{"num_hidden_layers": 16, "hidden_size": 192, "num_attention_heads": 3, "num_key_value_heads": 3, "head_dim": 64, "intermediate_size": 768, "vocab_size": 4096, "hidden_act": "tanh_gelu", "norm": "layernorm", "norm_place": "pre", "norm_eps": 1e-05, "positions": "rope", "rope_theta": 10000.0, "rope_fraction": 0.5, "qk_norm": false, "attn_scale": 0.125, "bias": "none", "tie_word_embeddings": false, "parallel_block": true, "init": "normal", "init_std_qkv": 0.0344, "init_std_o": 0.0, "init_std_up": 0.0344, "init_std_down": 0.0, "optimizer": "adamw", "learning_rate": 0.00163, "beta1": 0.9, "beta2": 0.95, "weight_decay": 0.068, "lr_head": 0.00904, "warmup_steps": 342, "schedule": "wsd", "decay_fraction": 0.605, "decay_shape": "cos", "final_lr_fraction": 0.0, "batch_tokens": 65536, "max_seq_len": 512, "doc_mask": true, "z_loss": 1e-05, "train_tokens": 591100000, "max_steps": 9020, "dataset": "wikipedia_en"}
Each number is 500 + 40 x the weight over its row's rms, rounded and kept within 0 to 999. Layers, rows and columns count from 0. Numbers have three digits each. The size before them is the row's rms in percent of the matrix's.

# layer 13 attention query, 192x192, rms 0.0577, rows 77-153, columns 0-47
105:497545456572479423511485481478515518493499542567579467455537481500469517468479497535521560464508513499548424545501547469515550532452469483552533
085:486512484531513520567538551484497454526518542531521425512484507431548552547544483456438443457478477444515470511468466540397522574543414495479576
099:457539523509521443489502485521439515480438466453470529594464544459500417521605498453557473459541500519484521493482433481448514482461492527463503
108:461502518498444450457448566483432482549455591518506481578507518420487545505483482495544530443550444475542509598433555543464502468498563455472524
103:483488429430535481493455481503479545532532498495491585597515562464563571413528536552533539479484477523518453429457497549444532468514510454470515
049:522528463417474503525498488472554484424468497532467468397492418493515443533457525480453422471428447550543515504589467471532581480494567464540521
153:443482543572547470523512483515565449537505465439473491608488522509452448497511513523456527471513548502464534545417477446455443477513464513418504
109:424510465408439505482555522440547523571436516491516462490544485492556456522519482563478508495530537547494612526472537511470535457529453451525513
104:463445519485517572507427463536405568420458530498500496582565518494517428548442466483546507535508479512534497451524540498534513460489524530554509
110:483500483488457415530430552455446550483518534477384528492479479505503527533510535501498529506499499515549470477454541473484543529540494561542477
113:550474535432478547560510522513509433458506581462517467514542463518469551529442485588505541435487479526473498520534507557511475507583455479503437
107:467451506537527558500562534414500565547523522477404532491472444550520598494409542499539488505519484495475483527435554500505492453491522488568612
109:496500547464480496444516506465489461482548489462507541499537455478531502444478487520429465508512443515562538562551491468481609585470536514480533
111:527473534499463519481551498463520473550482578489544499471537536525518499510501460569410457542533541509563577495554459494461497496520536461487515
115:482471548541486539482533560539501527532460569506564475540437479454462547437548523529507507507516517523549584503485426486445470599443511506391471
106:479451471570578475497534532511570505490538529543541556475522516500554543401448465562495492462486501570526516531524519501503578509462411520523457
114:433477483549468469484470470446448489498395552369479514438511561453508476488472450415566418525494482465437494545519461471522521465516451471576507
109:452463509489529503536506499461466537491474483411490517430519462485544427507511509504488484479438552553506432472505470458550442503544529543528539
108:474484466453471451525487515463539551552455435471490499529503442485530533542434518488378478478540492546504502481390514538483566512492522489444527
108:587489477456468471499498515481539485524476454517481559549548461475507467566487508469496467505522483505528483474508489516509468456480533500562340
109:541501456465550461533470547571647470456471520470486514526588536467514515496524478584479465448497488475507471561526461483547569544475517475545481
100:525477453444551483445495537469535498438589565492465548467507491521460560526509497528492493531495494469576423515491536408526476500533564515517497
106:505464467493523457472476615465479518453509462495499480576563514569578480518480463549509514499482555497488475493438481513501460544511533428456537
105:514528451586488494480531530511511503450516427516504528495505514510459528505453449433423544503518550436486513571525484427590543538516434421514478
111:517554484518477441508466553548507538449512549477526527490454591492481516480465444505549469474506484581617456488522501477510491521491468468425447
106:537483515508496552543493509574463498505498451495520514509492461513548520473509483478465575458494505452531494563510430490583533496513434468529503
110:469421486469516486522498487423512513570487538534524484493557470518435475510492515494513497545502492511513447519467454540501512568487402507466501
109:560552572496570521508468511443466427546459487413516501545435504516552611511412539451521508544557542528523547496549478568542502526484476484544368
111:519486424494422473476452568582391538563506496547525512467404560508519561620486503545510520496491456486532472509515441436451497505470518474522476
115:447489477561493472512433475549484546430508529428527532529525490540465554470558478454519513505411525488542575411519468503491492440523527504518479
106:567554543492572518500502491431484476466477541537461459497582491512518486494539529526574461460510447477547468504500512505515569501421494552443564
110:505574494517484552454529472439491575523472467507545572478595506500411557540500474453498472525541499493462491572524467628481479497476480438497433
110:459556519531526525485484499523488519494458605445475552490474554542424465425410458468451494505527592481487530522486483475481500521517522465511476
110:572520509531542406487532431479535509577482567460517518569531553506466424488464548422621437490485467502523564490464550505520498543519534552531530
107:470426552520428557493480484498497492513594471506544449509519572521591481571494509533503534443459507537463495424467448481457421474494486472553531
109:489510509502473560535479544540504487520529506497465483453471512466493553502552491541528499484458525460469542417543449457544605444506453453426444
108:408479572528497410537443511472520454512456426547498557477555442450513597526524490537511514456493456549477473422511500449511423524543562570453547
109:466516548545581551601412541522569561429436457499531486520492580404547489503469520494481501494453488507537470494546422529482552537475591489524507
104:492509503451519549439453492457529454443528546567527443533560496534541487498493471499520507496470468498449538555507431491493511463558416464527455
110:524551536573479433548499535483451445537540573573448481564472523475534410482506524474502490529456525560529582530475504489525521496521470484452460
109:499457499492458538529466512492547571498479470440433535460557507503507490482502518494495530545513499530457500494537455505466536484524441571557405
107:549513489572555485532495529493496459477489487525525460507444506424505509454577404451466544567481547451493543451492462473471495425497503475503553
106:489544540485458443483477562454516466498486526557511502598429441476488545477474554526492500507477497535480475479490457461475506455521516523520472
108:485518473463571543471497439536505449484538517442510526487465449525514477523499501463479500596482486527531529509461422469476579535499512478429538
105:579444555558496502457484545583514461550437490545472521491459501486539468419492525542523476446468436524537485410535470504480485493522510470498497
104:478527485540521560484589498530547551448516466490552501543565571505503528477497554552486411463507541456522433581451545508500538617443502521463415
102:525488486534489478493569513446500548495540518438510479477505451513530443458480471520534402502512463528461520500539546445505526492494533567506536
106:502494474518467524506534520535526505513590499489497423492479528425484557472565463531481464555507493439503515495500451573501495507511457497500521
110:427569534501525466504508530509489504479555487607507499541399500551493493497468512552527488453503502523569501452491568489471474513520522470489508
109:493542507532518465526606552505471504530421522530498432541561519469524450530470495365418493495440507465516475501487505567482499564496528493490554
106:469514483526455560484487550475487479537500476488451478510491513509517550484483561529525548488484466519476478495607453466547582554522512445504519
049:487412467504495578572477497527508506523468475454534536528542508531500482503493513406492500495497540580481565478516500397495441575575425528456518
056:559609418468496520452469579455474547496497470570526502521384467506490531450463516550495501537461517492529462483508485504467528492482605516529515
050:496452494561567505514514482556560530536503501500520473571548481552528454522468478438517526491501488586488613496512508448493510509533509530474527
060:581564418503449526475481502501502507545516439560507506506420484516495507475482544549476502529520457447454451415508534548517577542452577492514533
048:498493449477522547486418524539508496473529464532496494521515475528532553439464535481518509534494490545529609489500525558544566558436544533431485
077:579521459522460506487481540499461476524517447530487478508480544441455550527539501569493516524480543441504430446486517542432578485490546508550495
065:569566445497434567512541459504504509545542461558490504494447508477521495479506546558502498512485469507512421455443528560467542515527543478549560
070:458480532525543403530514471462484475538526613425526449435512505473488439549498455495523490438508464481435475526508463479510379484449449515507478
052:587486454502516568502521409563527545629522531521523459474527509466531483516444445460470466539524542518484486558494504536439481549500531523566521
076:489539530457550466503513484508565452528536508536431525421454430536495465501443513471484457513529493500526533564524462510538497494514509493443462
061:541559463472484539493553501473541546453599471526532456574417523549534435491456490508502474472498478553493459441513446509438531497494502508535551
084:505498528502594460521500481491508444523539534501511477460483514507478467492438464464524527464533426512439461563457487454494408440486476507466508
076:511550463437427574524430467451506484483492473544491460501461480535561497488534501505492473540555542545543546501536494537508555542537556523559527
052:532620516482529503552550540488494483541562465426579532556431493467520489537530482519552572546480439471484488511442506445447560474502489427490536
066:490441482554549491534505503522540479565520528487529450449501538457461563430455440457410476476531499489527557503447501512464455465496450504484507
067:460462563462496545513442493545501419546540501548447498456526552517489507453511503448525520528550590471538519562510536494504523527550499549521458
062:485505593551552542510419451506529492509494458595467506467545454550506507545558518472522504533520521463565454496484502502545492515503530532438406
095:508501502502419540469437500463520586397435439516528506449525430522527565509577504522498482546479536494465565468580517520522557542480542519499470
084:499476487485558515516502465507543475509514542549500491529415458530459567521494510532485514510481412525488476478445459439518471490460489462487441
095:463475473522521456441503517534527490410512479493546508481462452555494486480510466500544464509482447467458509550490469517501480458465541527491451
087:448569553514511470561464458549583526533517471597420459544558540477496503455591505451502536438505637457518567408478512497466528482583484501529489
109:544502522481516522454520504517486566515508539490537545502526516560512535505498616546507554550509515506488522443506554505461507542514580432366474
103:494572542623546522502459530426485480532524470509474598439487489463535516511458518538540474552524471476536504444491497516574493510445544548509504
104:466434528581498571488569575542489559440551529536453543494460503548492530565487514419519480430422508501490511496489467457519463522540465561525546
109:568535466484546412520525452510539419511530546537514348544453493522489455459522527472514496501541473497550446558519574508487490604497498567491500
109:518470553486473539522475519505514477523537561447492455546409514473459449547392592499519537461488489477516444564494530509518469486502448514407449
# layer 13 attention key, 192x192, rms 0.0593, rows 77-153, columns 0-47
083:478485561507564517509509463471482470458422544421429504483522499388556469478536570455482523460498516536498482501569466489433485416496488520567507
129:526495485476543485538568469581565449545561500508466434525467549483516540442493508510471464491530580469473500517480488501521533455461444509513516
073:523433507497511500435480458477505491510526528538482448503536485512499473547536531509501463565569511534479559505439560529495505534504514518445520
101:585440429511499445441602511483577476520547504489462492515509523482435511548516516524511430470522445500509556502504479464503504490525533492488571
104:489501487464527457450473531495557465520528463497510495495496474481503477510516559538475463564550496536418568520511446495511593474481459546522481
212:513492481573494471579517531527557457532465451503440473532465478502455516478491499470424504476553550524465519541425479491446462505498487461387516
045:453456415521485532445485468525565483502542524577512465551441455487495481507464520534541533571497541489461512454448504559501585485454524484520483
102:561456519489492503470521501475483518467468501483506519507429502500513478503429549506506467456464509536442461471467561461501536468451463460492481
109:405485441501528513491495527469534509535523433551510525584436466527511497542534508464482541474500553540563488565406579555506462488533535472485526
109:471569556422485471482495463507567548506419611469468469530421526519464482511482523466461432526523505503516455485450495437474504509545463529504443
106:479502487535475459531583495445563533411501504461500536535512519519492483427460461551563526459522482543417589422504543530442494494475515517528515
100:599490458493540547547515538472571453473509452510499476525474514475400499553444435461486452538436523505494499459473540498512580412395496496555560
104:450450472542461519545499515460466460502456470554564537472562518462543467559553498433448475510533469527516497439505578513517497520540510461490471
107:548540510495477510541494473468485499506512531462500518449539542459450513514536494614499499440485482529463471421492435573505480464477516474495456
109:513579543510503576435541574466519504484481546541493509540533544434475505545440510451528575467530452511462478544494558609553466533487452534501516
101:475512528458521513445487498501515494534523499564521494560524480507538460458468550501521512526521460516537475526492403445486466514518535446466477
109:594513473536485521547551541411472528529501524506523446444479518500526480532550488455510513470498507484508458556534546489495540498549492503428517
106:484463556541448481521468460457484516458506487574485460484494537634486543447486455524530411408492497528593534487472449498527480580558461479465482
106:491529528450465418507536493454433522522509518477547487544547480575563455592502549466541502444479451519489502483457546492514509489452495565525496
101:497489462510497459487485497452417549482556567531484460435527542491502552444500558536419503526481463426511542563555552583529508602471492447531559
104:486505468554540489469432481566558508508530410538535494556494489558508502457553474474470581472540605513469496479386525520405447520521449513538500
096:528510553513512563436495468556441456548569463506537473492448467525531441523445477519488484509506436498444453449521475495515542476513476534515506
104:469418430482428479527489556517445480449491525571499509503505466496524475471490476452498507505519495457472469529430533535524545511435482492485532
100:497543468533574486548462462560504473488514509380573549497423517485496480482601538500555487498535459476589493491513469531546497458567468548505517
107:461540574551463516486438578520451524460479434510509502598496502490522438497553397530475501479508516518514526467475486527497486593522539480507482
103:486459533442513505519525552519566493507552482521544520503466488501481533448556486463457475471474550511485571490456471523516556592469478476480565
105:512512554585435437450541476541488445526516523503515496415521546485507500525476523459419497510470508597481425528467462485480490579475414453542523
107:501505376475572447500619497564479539507545498492520474443488502523475507494496480453506543501552467520467511543480540516458481548516540466507467
105:421498441511466458473558533468521488451510509548521513536464535506480466565557498499415506514518523506480565465546485447482522525525424517487449
108:462553462535544523476434464485537502511511482529511487502536492525527539461476524526444540503483586512453439452476481502603538480528452539467475
105:495527559535451475532417570516470446507525475527502466534505519546484497502537538466552512515469468506454569506491540482487464520474593424418545
107:515413499492486563472505428531527492457472531474587540481532558486514518477488490523446475505500563525393485449525520585451492519568559524484502
103:567464450415508546484492460525412519606516599534479447484539563516455498454493524502500500459485537547482467534433503480535492484507518527483468
108:555548482533527491526478524497450545470441516435498593525543501467422442472497482558475516488482427487548447523508555546536547569517446453512490
103:538495525461500564483466517523543447494495498574489516461463547538558479510509545503542462598515493408498497496510509478468586463453497551521457
107:502522461544534512458529539488487475471537521519534566417485529478482505530496517403523505473490576509549536487446492471494547388485515520438459
103:513511516466539508509481557442488512386496439522486462520508540556563564500567531553446437481491415473529518402541576485508555500471506510487397
106:516545487471445533475510515486534552506535533504503483487444449441532471539612495497487499478553484461470509483458509446536583512518480487483409
099:451452524488450561465529477558418489541522514475478505464496498499495552549512467494533520553506522540492536524558561522533543495522492470549454
103:557482540456483463516445514477547507532525555432473482503580470393488486445451472553480532485543494540544473431420515551490476486509508500497497
103:531466535444498587537520552506510492517505506474478521460445425578465515491537514535453551536531538560515489444492481532514522485484502450475530
103:497449453489527527483491510585533553468459496540465443474549507490579453439495488457501458587556495527524501520501501485555518517513505494481521
104:427521478457505451527536490565490451476549416577499518548503573535511470472471498495486449405525586456442479445502518489493492499566484496499503
104:502539542457499550416485464462475492542508535493577514529502526519477530464538584423480465437474483467519507524518514565448508447467531421539533
102:449487543436431455514614527553541486554467346528495506548485538520511519538507532443577522504508478439477478428557492516471515452471485429422441
101:562454517463525494453471461474467496524525491503569474518458428516549517574508456541552580402492522445532552581511475454444485476438427476552567
104:565486455517483492562427521474440492529413541581549487455498548535527499458478472458503473530402533505423509521510496478518493510540446556505478
099:487520514472554551491505457487491488570573509538553519553528608478481508500506443561521542534556484530433561511480507412497547439499497429524438
108:527544442528533458491526576521532487449484482566450462507482547480496550432440451470468507523516549536561481553525492424499533616469459542485482
103:591492488534472491571471542524454543460457484510514574554484485509571496542516482521409543509488529498476512526432483533547509454522521494534486
106:534543482535461517512538505541503486529527536498547524566493565453457480490504402476522483546518516411462504471415514498519455512555501428489442
058:467448511523521443538550555490530497500504494492509462538465508489499525478486540515479552490482497454544498508518531427485462504586504460409479
052:482460520553529427524600460434479434499546523414500490503509546496502459472498524483465547497497472491531488595515481512541552475483472481477496
059:457431485512507453526546542538531492469568467393447460558485534500463473519494553514465513489529481500522526555556523510542472496542495436469478
053:597550551446502519463506463418442426478509483427437480473529575520540497523536492498515432494441477468556541495511455520523558442440511469505499
052:488491567557524546475496527525492500481503513484456494473401475544539456522481535542562511538455519497568457512528472547515541545465485437467495
065:510535489454494563494515411429474540539491504555573544438506469520533535481534434559556499440494503488469442459461491536513504485475497572488541
063:554561552439480537471475470486479472446452547545573493485536501498600470513512455448512498485489426490469542444528428504491563495483511615503446
057:459467461510541494574519495587556491516528490546429566530538530485423543559487527484497511561498563488533520528485598489493499458486490453503492
051:411473520454481512478330531583534488532493458454490420503404501519532502546523572461505435458463485467522496559499483549469489501464464516520515
069:506475477465464521471497565512440554446438463521472516423472450539571428525450496513521476609506578519503538472471556473495492553491505485507514
048:405439530468507609537573534536469479453480546530573488613555513556527560572582542528582490536461490509435543558521515468525496483476500542478442
066:479525527533534437567524567503477514523482506494455487547486485513425516513457543486417540499547536515498537505486551469520493476530473415480517
057:499449460535519487494453453480442507483454506528467529407553516505585428532500503459538506552456518506580561439551495518556479478500522563491455
082:452501526511520510514488493490593451505514472508482444536507554478429501491552454451477486484543456448488421576455501507482529529479485486512451
064:458517503481524497462515591519516492492472428430409473508410511424492454514531462437510488540477496473509507514438558443517466448515523464578568
081:483509509566536554473538495457464588509482398510535515477584466487522480488489512589473548489498508466492537473552514522539458493496531531408490
081:481524520489530533464518513518408567513523533469499508444524488465499464492498532540503520446461503483526482489503570465480477454560512505552552
078:517521489583501514481519439482429507439452501548514550381550449542499504507510550550575526499441467545526501486593524499585486476511554567514531
096:536490499527545531513498533538532466573508508468435508546566494515436508475518435437483495486592589535496452588471444538467481520524426463498471
087:452477542471466482479525438503498480496528533552551560521486490487544531518493503529560494556451469577546496393433537451550500488458570517530511
105:536497468491436504543512435477562554463476491455537461620510534454489483492452509517525494500449532469437499456426515501505479476532471536499524
097:520520512442498527534460538519512523461541472562499489453508525439491515558552521480502512635478497487505473408463538486481627444457562525481506
105:477507518537534483528406462507523506463551492564492561463523472519485495493500505455469542502554541502512513505444467585512536462513515425454468
101:501500466499581554481536500549496495514486494437482524499528501456466477432567522509531513511406574465538480496534475534458479459530527549516512
103:552503529442433441487607512443514493490496487533470427486537524437516549473456493495526464517561522486518466594388521465477495555453582556466456
108:482542488492555450485482542514556480451539516519464423636486543527457514506507511476522470483580467518434518555476569495513489471472563552501460
# layer 13 attention value, 192x192, rms 0.0881, rows 64-127, columns 0-47
073:517513496480416503519515512503465430463508518513453502491504452504534413530529456477530444591539474485516477594495511506534483603532541568471472
071:467519525523562489467475490471554481484447539471541507449463464500529453473487528543565451573520523574550498468479496433494521523474518522526587
074:525463501457542490486455502495514493603467479424481514498526535444531496571503549565493456458503459431546508518516503557497380491468495536516513
079:467529561464487504497453488582520547486463418504476501503451478515494558523454443484522511507535464457491496442472518542464555515526530522439485
075:470560453532546492507570494577509428482412568542472458502506478548455515481412480505488510565503490522467511519513496488512490503525494507515493
075:594465503495572467543492462516537495556469481552466539472476449523459495501502458570526508477469449498482481498467475483454520483547495575475500
076:456444551496531467558507482517524452564464513467481548478511410506502485486470539471476575497492429454468531483526481516426451565432488528526551
075:502484426490497557480521481449523503529519547517486462481553556517509512499526441496495511541444511535484463502496485512563530512584501574503506
071:475504540458545429468494558526481470457496558491499549496569517513432509519456472445457479502495584575488520442502440497496465545543459543503568
075:571469459481484504448469516453443481521550482481453486472440421484461570505524586546535583566489487500490502499530502479480571428540481472525451
074:503502465523524509533543514576506496530437535563494489501505462478516439480526505401532533508507487490446496436514589563490523488487472513516553
071:418482585484438458442453463501568493490448599563537454487506479485542445461524506453546557451467513520497487497494469474509528403483467516510508
084:425540501501513477492511497537507460538531532502435418524521494475498454557585501414489439491491501469513493549521466497535499443458526493494468
075:547527489513497481561528493443515581569465440425560474496458485494464473530484487496556395505524536514539472576489551532525485478444511509498494
074:563486444515489502563503447557471542514493508505496529460442530510570514538525537520449374522502524554503446443467391532506532457540484456488487
077:477561476496484510528503477538461476405518427517473487482565468536522489537528562546539550486475505474515505472521491498570463527560462538561542
073:518564470500529532465513425566562551461498580482483474534488498515521504509494482539533454524476456543462554432459537483530491461432460563499470
080:518483490431475565560446441583498436457505594471583495513531503470495445515458479518507488515476464542395471462517448476480481536519544466573520
076:530534493412473548456560463437518533520544497489500542499518534596490523530553468596504490548521501488553559486470443454492474485453491475482546
075:431476509464509501490513510443556531513450541505481531517515435434526521425418431517461522537478515517545472573493505519490538480509496470514464
074:455483522538521466507420536503485442519523543489482529524493463572471522444515468459476494496549450497513442482479492529489574550543450538494558
075:538470526429537511505422489517582529492503463494470470474607464474509472571519525516522632521505439524530519488474518521510455444523566470494468
073:515486490491567553485548447422518459472477517519580562509526574521486495422463441559446495504462548484513456523505521501469486459424578492495521
069:531491529489463430472391492508553513527491455524457515487494549576562571521488460516500522499513400499514481450519474561497437486547474421465503
076:469513493460574525468475551494522476500537473504492489481496510535480484464521497470492588463509501490428500462470612447510519500502475471550441
072:489490493548474530485526521547382456491469502556495444480522592516470511515460481414555473505514507518505556552513452505504356488478474566484509
077:505516493551477503523491508479531541533431501512466544507517494530552535547558517537460449479526504456527539489499508529488478482559570486534455
074:481495552484516477498534445490512604508432535511464495518422446538552488523530408472492496452505550512456493535502479469444532541582521539483539
073:509509526464568486469479494514541450492480496516497490494548543478513579509436562556543506442520511503475495511467515465464521534515555467490507
077:435437504485508562535548506491534404573477503473508512480423470521536430464470528568481489556529526568519465491490539504594460521466588528511510
073:481482534466468533580617492494483519465481492443516477546572501547474551583501503445454464510459491515538500466457461573547539493509516481533489
069:531502521543542540483476509559542470473426479475465465508447532471509517453524481523420588520508510505492473511520566469478536537456467484528493
071:547553487418475508553412513574491499464486532482511536520484477582448472500439526468470510517494523465509531495486446467484497493456544480494509
076:513518478497472500504524515577511570511448570509590495488560549543501579502479474475538461546487513500511504594481434529498533543487576468497499
075:554471518507446439496491467437512488472558502461567479496554546506539479526536554427524443580493479458559557396477447520522494526516504525536472
071:530522506483501442498411500398484545518526504441469426494454495497576514552584513528468507498478523515490517516479510452454495523443582500513496
071:460446452500484515571483494537490459458563514414510508567525547464488520502502452421538521527494516525501496514525509542549448479440525505555535
070:512455498495460512503507495508515522497510533500460461528578456506497491468517463478487446538492491516498463546474540516456541508465492430472524
074:398544566495487462562529567508541547508486513540518520503495486524535473542568562422454474565545556523550481484492472480504511523500486520506529
076:487445472457496525550470478562488487550538500454455510498526449476425504455525479506536523463486505529560560472528445509406486565474451484513485
075:503503525551444473488561546445459483528521494563501485497521530491447468546495521475453477517479549564552568557507458512437467519518550553523465
074:515489523565608518539489481572534537408510554555448528490471405510498603475487454569525505506536525483515457454497547476498461498508445510496575
070:523556458474529514453481509514549578578442536479542499461500541474514468495543514479500540466517535520546460548485530467474494487507514551490449
074:491514485453517531553460534533536541443465459587448487523464550564507464490517554515501503551474544547525556542495459469509484564471491466501442
076:460585436460481519546473528474512458537469541521503457522479538452544460514565482420481587557503472563557463441531550523472455485534491503516485
074:435488439512481480495424457507430452541474563493500495510506451525479494480552506488490524492430440558525516477491594490546430505557532480543533
081:515415489446482487488534505432426523466530506506547498455482546569558469565554534466527490455497589474558572518487576480485486507470540519491392
077:464503591484510544575483498520417437559512505549474519497490426494481550548498501459510498562478520516532501534515543481542481377466458490525486
075:494571382447454490466487497530455471529475497536439497512371527434460495473453542505535560476481511528486515498504435538540458527536558510518466
069:502517491550500510473486584505542579552514522537549523431486431584465513487492500488416505475499523469519528514461568488511437451543411487459428
073:512495499533515516437529541564486509516459509418434460506512492497521433530540583507497541501485525435480491478531483488547470535480501506504504
074:509530428463583398500438508537544449510475435557499553473541473614476506554530550513541495521529500557448485500453554510533520441531420490481563
079:512496501477547448556501469536470408488511554488412521469443537523513509570498549403567513476503488440488515668547511499513477466517474525542485
067:532453540531488517470527484467480459520406546582455533515457465552514478515490522505455473470534489533472493482533552453523470532484556559508556
072:508502478506525602536454501500507528546514577500485520453508571530561451490518551449590516527537507564514564534477523558547552480532499480481403
069:506545468466444523494514394487539540464469536541456519534516502449489536469496510588550506527510516571493430522512471511588485530456538539487506
071:475488496526538504497501460508503506505461463509465549508478578524519482513529490470524425468490463566499496463521427503597499458455457471494473
075:509497432511489434479571562517494515453524483516525476516511467514556526530509576443521502503508501553497550497504453588500497501436555517483455
070:489512514580548481505469484530579418458577533470484500495519574457468465468485498510526511474490473442523417487474511526483489561447491428493498
073:445486557487537541505538520476507554583419537428526442503503508529486547505526438569506634467488485423480411483480515513430621493449511555515506
072:554596547510540586435543455460458518474494501522505461490488528546540462505487479490529472504548544509568459449529442543487555555555582516452474
073:488572536519566459494516489469527509503509464515530501496508557457442511456471527527508459472420477548477531524522553547394466475505479501543487
075:445495497537492545504536465477486544519504460468502497503460499445493468504462494590567534469520526515533450544503493561443495539492412565505586
072:556438512498525487469471549476512487538481464499515536476449428511426571488498485471576551389463496511518530458497525489459542464619540466503480
# layer 13 attention output (transposed), 192x192, rms 0.0971, rows 64-127, columns 0-47
066:506489539528502481553553505471486450580484546513456456456563496495447492515463455459601491519503561447441514544456509498527468523540530548549516
066:459465463536493451479472507444534533566478572484566468502535534565414595510495524462475526496515566505560497501573521532457513553482469531421571
066:427504554549560470488463554533441478504461521451476515487506459463540522445498470544571482459558475480546496473618512493438496465528499409503538
073:575510490527493487481429455530485477471535534542518536538511521496467475474520486520497522503487524424506477433312483501502494598479445494477498
066:545578491527496451484446531479539485432475506478509531539499490532503540465534467524491499485529523495470544511702540398485470516528512503575484
070:567464527418437521558522533527540509487504483479490522429532529548500520475485481443486454494436506544458473466427493463472508528448468541494488
072:511505499521465459480523467533483517532530507528504517457528495573426492465535508455549440512442504499507480496698435480501504576476504526408512
070:491528491469482518488485492473581493496511560533501555417450478504591465495446454477489550452488587528430467552493490464510471487457534488510462
067:461504509543521505464457521528461535521524491571459539502528514478523495410527538533469492495450519519491480441314489441503523462516522509434525
072:531478512467509529481569446545479469469499524438544489347531456486458532529556516544469524478459507464476466517688509504481484504466455473501486
068:513526525435507507555450588483561590502508517513515459574496556473486477515454591428538532513488532458483534422412508455456493503469499490511558
065:589511521415479427464481556480542537458519482508506522529393459545445538467469525427491478494477457498511440461370479434469542447519502572459457
075:514526509502551504516427502486490476471484475477525492496479514525511494524482488531485444530579504493494489520720515496536507422559500420544509
069:432538541478450558561510530531483519467458513478488488513475495485523455499546521519536463522456475464550442516339506527466477484531510469475433
068:437537584516472557531470440517533553499459507495512573427459542543564531522495530491587465528553477469510512441435498479505459552557496429575447
074:532465505568512522554486450454543495458483457535465469401557469495527513553449489562526481485576516499499474492566518484537503470486495535477453
069:402571527561552464486464504468491422468529573514499462452427513455530499528502446516421498558497513450560513555394523472499525518436469502513511
074:520489441541543510535486577529446464461495529504493463442492427560538461474513493509482472487483507490517455546619466480454468491510479502487511
072:550519463471513543485522439459518470549456419503476458570504559515553523519496431584477481517566452533484483516429533568433456502445511504525461
068:588507491540507485421620587487517485514552506486480553539519447495481506500492481472436506515497511495513489512462449504475505500497549535513492
064:507529464510475483510528496456476517512502465503484531485488480526485533501502471468538491492542491479537460485357454492501498504551457532468382
072:444470539505530471509482463543526505555486480507547523563506466528482461452494455523448475557525472571503530492337512511532474500499485504497514
066:479481521452488486537484438519527462445495499470445447511554547488467450513542487521407510473383481572460488483500587457511503477491580442453526
063:508553472536480464511516507483509550395569514439545502496509471552397538484433490526478545466477473453506521517440465449592507462529507499445440
071:542535499471414458539535537532436432499559498505463453476495504475494566513436527555474540496360537532488521497590498478522488530434452495498469
067:509497544537513520501476544519473498479501505503492432447460535553413484466516518529553568490499478463483535470749462440491482528484547527499503
071:530503516505501538520547579499524594495497495434575465463503469498542576532449488466531431471516516444471470509495450443470595402545451537528531
067:477469494461471534539500526503472539482489548503482471534487490527493505508482584507493450438446482447525429475338496475525503496529499489531566
064:546482506538476490486475584447524492463465464487546495492559472471487543504457477503501485458522566475524498512299534551503506537506484496467494
071:564486497488515487493586500473521411540468442496561586451589434533548566501471597573534528502582526519503533492496484493525591532474501485570493
066:452522535494525547559550502440541500540461523464464498482510533492557513497446470511454449528526494473496516510388477535491470418575541500517504
064:482469514532515549524563423563473525584548557510484546428534475470537528553455505475460491539451492506538538491600512437466480478546447435509521
066:550565528476473428550468519498487458480507567455504488514496533533506526535470489507578534540508543495581499495497414496528476516484568432531527
069:563482519535494476505471530494497490465485469464563459476534517454476471528446508420486530502462542507461502551409440549459461537540459389507526
068:486545487519538508485528482489484506540508514486470440477592495497484466453525486506545520498473473553521556524287525485581491488475483500455472
065:550464494497439529514513544449465557453503501479455498507532422571500477591489483510526539500426527567541521548352491488437540503441508515508562
067:437481465574536543510551497500466514497490523519561491483544539501482416419497569533462444460481445487488490503567518434541460402553565477519561
064:569570501509458498538445510462505548460513487537536492661507460479514518485491486477517484503486512508552573547417528488386559517451484506549513
068:496505435563530548520485461436448503577449573464433446507480492518527482475483531545496498528494503521522514482523446519568496481511476495529501
071:547488501429514543502483556491498532435466458516520537516602444500477547496542439474530479506545453538514509451662495493493445493432457509534530
070:542573534525472553456480470556577519513540448556506501490507486443534520444553523502516470505463574481519544544647464569486501534526500467521542
069:532501512485530455524520474551556505496499530550468500548473460567549443508531475536514443432543434510547518478497503491484493502430551496495511
064:489532560467440508475527564474454552500483522492499530423503494588458481469500461492428456500502463468525516491501446449488522583532440498495479
064:473483482512472469447524423491559535560421542498425492474517552510542537496539502512499495556454542460512529484615449471446472474408547505527476
073:525472479480432495502530451452451425491457569503489510467486531381462520496519438535516469507452491541502560440702467443469519467453462543493537
067:471503549532529428501547457558525514490468454427495490581502478498526466461576494484556502537371482487509538553520478491474472528511470512452481
075:461422548468514524550476493490500500442541508497500479439550500499571424477512508568463546520471574487499512463389508552444469449523528510528498
073:540532506514497513573590549435501519499477460557463587559541479499492477534489503430487450505552515540561496470621485503511553503459483497516447
068:531507470478447533472487503529461492530519490513523498412537459428492522487451563591520416523517449504455531502550486458455411523559478441500516
063:521562497486534509456443439495516487575463513557493585537618514536468542573539538516511504489502503541515520575415509526527459500525476466518437
064:531444420508520517463492519523511491523477499464502442466507558454464502434454505516491556498522559469512550504660456478546522505533501499462503
070:515520483455484446537494564460526523476496501518464538484568491524426552572537473491470486586504516488470502553443506458526519559512517533472468
078:479494494456531486540542525463449470482473427554455502485502515486503529520497480467495490515520525527483483486812470506500577507523486504532534
060:515509574392477528479535478459545580487531503502544535598521486524468537495513514573536458526532487548493463454582499529480548522521531489472456
065:473541521530483523438484452491493515544495444457534593440536522523487483509484463480518515532502504511522477515479431501496492542556546497485460
061:446479553507500525502487483467492452502545543488487478508407469496558454457479512460486511556541505542492460435425565523544504540545580535519521
066:460495464459533518490495431551532504512524486528525497433523482439554509488571467488455534545492517524497506446474492505477564458453514549457494
070:498442491557532568479520485522487460498569520518506468546471563488487511514481567523465490437474538520497495508493459540500436517525466513541497
064:497488483480579495502446508510466473556498547513517532451484561440529524447543483531512546551505448544508534527415493530483494438520552506472488
070:595415479471458449519510561474453590495433496489466540397486534535511489482462516482421490460448523429487462562572512582523486551534511466498536
066:499559407565493579424426438508402516536479476460468464397503504508526492447472482531496550520468465510478506379560472553486478569480492418516486
069:506460553510521502476459502490592473462534506516546534419491532485473518489484509509485554545404464529479479550572520488456556572480496552427510
070:539477520528428445522499496549560465461520490490483460591501491505529520496451551463569595467454483510491560494411454515519506487513545496523413
066:543457530499504433495517617552459548501518479542565575510472494508470499533545502457482503434535542539547532472450526445407533479525467451503483